config = dict(
    num_hidden_layers=13,
    hidden_size=64,
    num_attention_heads=1,
    num_key_value_heads=1,
    head_dim=64,
    intermediate_size=256,
    vocab_size=2559,
    hidden_act='geglu',
    norm='rmsnorm',
    norm_place='peri',
    norm_eps=1e-06,
    positions='rope',
    rope_theta=10000.0,
    rope_fraction=0.25,
    qk_norm=False,
    attn_scale=0.125,
    bias='none',
    tie_word_embeddings=False,
    parallel_block=False,
    extras=['capped logits'],
    init='uniform',
    init_std_qkv=0.0598,
    init_std_o=0.0117,
    init_std_up=0.0598,
    init_std_down=0.00586,
    optimizer='muon_variant',
    learning_rate=0.00891,
    beta1=0.9,
    weight_decay=0.028,
    lr_head=0.0096,
    max_grad_norm=2.0,
    warmup_steps=200,
    schedule='wsd',
    decay_fraction=0.495,
    decay_shape='pow',
    final_lr_fraction=0.0,
    batch_tokens=8192,
    max_seq_len=768,
    doc_mask=True,
    train_tokens=90100000,
    max_steps=10999,
    dataset='wikipedia_en',
)
Each number is 128 + 24 x the weight over its row's rms, rounded and kept within 0 to 255. Layers, rows and columns count from 0. Numbers have three digits each. The size before them is the row's rms in percent of the matrix's.

# up: layer 10 MLP up, 256x64, rms 0.221, rows 173-186, columns 0-63
# down: layer 10 MLP down (transposed), 256x64, rms 0.0523, rows 173-185, columns 0-63
# gate: layer 10 MLP gate, 256x64, rms 0.207, rows 174-186, columns 0-63
up173 104:196144122131114160125144138108150106109103141129119137167101138129145161158150130154143138137047115109142156154112131119100149097110115084145101153135135091142095156153126130167111145121133135
down173 099:158127117122090102137120114097114108114118171150152123136138110149132077119128088102136207095120114131155113136150137107142105126144077117130134113111087157121137125147102093160099144144160140
gate174 102:125102121155150141160112131134159133153124168185127154124144098107157149108105131085095122090106116135122147113147102174122134180155097126099137114105163173115120121134139125158117131119094088
up174 101:128140149136114151111113151103149159149111131145120116095086107177141131126121121126164158156179113132168124156117136094072159142128128110163103140164152112147138189100149129123124101138138099
down174 100:116122121093145131142119152173101080178160149143125121118148148167088113137121178116134110125137126091135117136184111146131137111123150093090133124141155117090116110092087094142122093127132137
gate175 106:131139166122131109110140152121157103092096138160138090117116096134187131164148166094079141128075113142119135156125110114104147139120120144155112150157086117134123143168136121174120115109151114
up175 099:152103136147148134105138088104111155146149119126118168125133135100083124132126119075099084112141117185118089164105140074129138121139112124157133171091152139109115126151135145095129136142111161
down175 096:129174105132108120126108148112108098116122130160087136124160125130137127157167102137124150091112128136137114118053139106129132125136090140134126129135075143122123086142106126140102107150061086
gate176 099:182083095133118134103121142125117144129187140159163093157095146117118134117155141087095153090133113152098129152118124119179166136116162116146152158114117134146129153119146128132125138141159093
up176 103:094150160130120104159124140111148118101125094127121133140111074132121119115139132138112108164148138115104146172144169149106093163141136127131170096110144151076149123095121116148181109120108079
down176 109:110095142139142108148140144111107107162144085086121075134121122138104161067119115097148098155117112159119074152141154110123146118115132100127101104142125106090126135116126118163154175108128121
gate177 094:152112132136161137136160141125138108154154098132171095122125121126173068132135152089124126094145132128095108147157116099100135125123137122114156095115071125077124171136137086161140127135148114
up177 110:124148166111182120141163111154123117134135090118161116089136111106125078187115149128121152088109153121148133159128134167121168129167121142095129137086119125113094101132108097140124157114140129
down177 097:096119116142104144112081113125135138126141106118087128135150139152124104211122076108144145137145124128130146131145055143094107125126140134127067124125140138111137126155132159128119112134161097
gate178 099:127112086137147124149150115125121133109124139137151112131187161134137150158121130096158133132112082112121109133096089108112114116131139108076160094152113115096152122126136113169186121179109158
up178 101:124107153100138146153131095127103111112120128103144124105070112179168167100138097115093107142135141118090141154130120088152136172106120147090157104148146150156105131117126142117151167107123101
down178 099:129117123120110092122104128192148147113142133122127073178156141094109154110121158154146154147135129118160054118129154124140129161114161099145132136107163132128163141129119138124144115124111171
gate179 103:125138152058164133130103113115115152119150141138116126138059092132154162140132108113096148128104130147101143102157136113107150132113153099177112132133109138098086124103143113117117118150165089
up179 097:085136141117109096149089144129131158161117115092094134110130142168181121158158171120111111159124119129139091097149119124121112123167107139156091121096158093134090099130112123141126104146094109
down179 097:144119165147097109143148097134126167131116165117101081093127149138135153122109116123107156128137176178161116140150137131150152142135125147155150071145118115065126160094106105146142116130126121
gate180 103:126150108160086104144159140129116170136135113089103132174131140128148155109090156078111150144081138104095108133173115137147152104111095108098131119132130092135117112136125148126106161172146107
up180 110:121088158119170128129108117117119163171142138118127090132138117113116127119160097155136157125165123140165128114058154055140158118152139106117137148110116189136131141139126139129137142152137142
down180 101:121111122115119103133142144166180115172152127158130106153139154095136141125155142163145163134114174107124128131113095115116126163117098142151107118164115124190149105100149148158144111114094168
gate181 108:097105085132131122125113180115162119102132149114104103156088077117143151153165137128148164121161095139124119130124115108135083110173150128102142124175096155102134094112138136147113127157137147
up181 092:104156163100131128151110148126162134169152129122152155124127151148090113147141149122110134165122096120119073170124170121108097116113088104136138132142114146130100107137089116141148179127072112
down181 107:093115098101164106099118116124122140100120119110110119086145088102166186118162134138177144130168132159147139121111182120132111095162103165112135141116159134137117162146125162134122124118137144
gate182 108:179119108109118176160079184158136144137136111113113152087123150131127156131122142135105136126109149106139151128140170130109108108090106157125155082111100143127127090133099111124148097164153134
up182 109:123138122140181141091122109111121155121142165140136098128127147138144155125060126105128144151120107159122155146064082104141144126155092118144161125098150123149146140114107117160149090156148141
down182 106:103122120126131153113170107179140136095140148128087140136094133123126095147152121150116132104148088141137077127076135113151118144138102153127179104122134144115088144144164105141155136185136148
gate183 102:108173133107153125122143129120116153097133139068075127140112106111175145096124179120143099141112124130090131152114156153157122154165099148106119099125092114136151155110100159132135115094143128
up183 098:106116126122111110113154139107099104096140128113134157133154134157094076127123100124105151130139153175078098153112158146150154148145108141088097109147089111134129088123154158115089134163101142
down183 094:106129087114140103150141124140075077078138144119155159146156132129151162131164098162145124166158162089105122125155137117144142113108120102141141162120154120146149091108132110155127114093117153
gate184 103:141100124122128119110163128134182125133077117128104124104098153149112132108134121140107102143088123187157122119128118099089133122148133135117153097123102131139122125105167085160142171112149188
up184 103:170123113116149078104177143129109085116139174156128148164129141139165109091111121117111082162111155166097174098131139134106129116116151130140145124101164104119117147126153092127112119132134113
down184 100:121120151123116182133126114098102144145131098092110127105090140133150098148087091098160121111125088087106148128139157188137153100112132141134104131097114087109164129155137171122144135119128140
gate185 104:161099139141118146103138148119136153142098110149133143162107131085106117152129163116095150104134102126088105140102070086145148084103084120114140114146092121098089118123154102153109133155124116
up185 114:149129130175134106144101130121131141121119124089106119130131086159110179088181136095124106127166112103125151101147108108121103133126117129142137135119171132161156136194108124140123085104096147
down185 113:145154138078100150119149182139117122130100144158129134125115178110133138140077110142123124113108130141137106150117210121104100155138155154129117153141104131097108142088119147136149159130136099
gate186 100:120134131125140159132130091139140103122127169115139103162099138132160148087070139126128131139134150130114131155144094132152110142094128154174157124140143185095161084089141092122118144089147113
up186 104:132118129089113092149138123151116164119138145122123104169073114139107128158085096143086121137149129146148086102115107129124107153136143181107164093092143100156113118097134099114167133129148134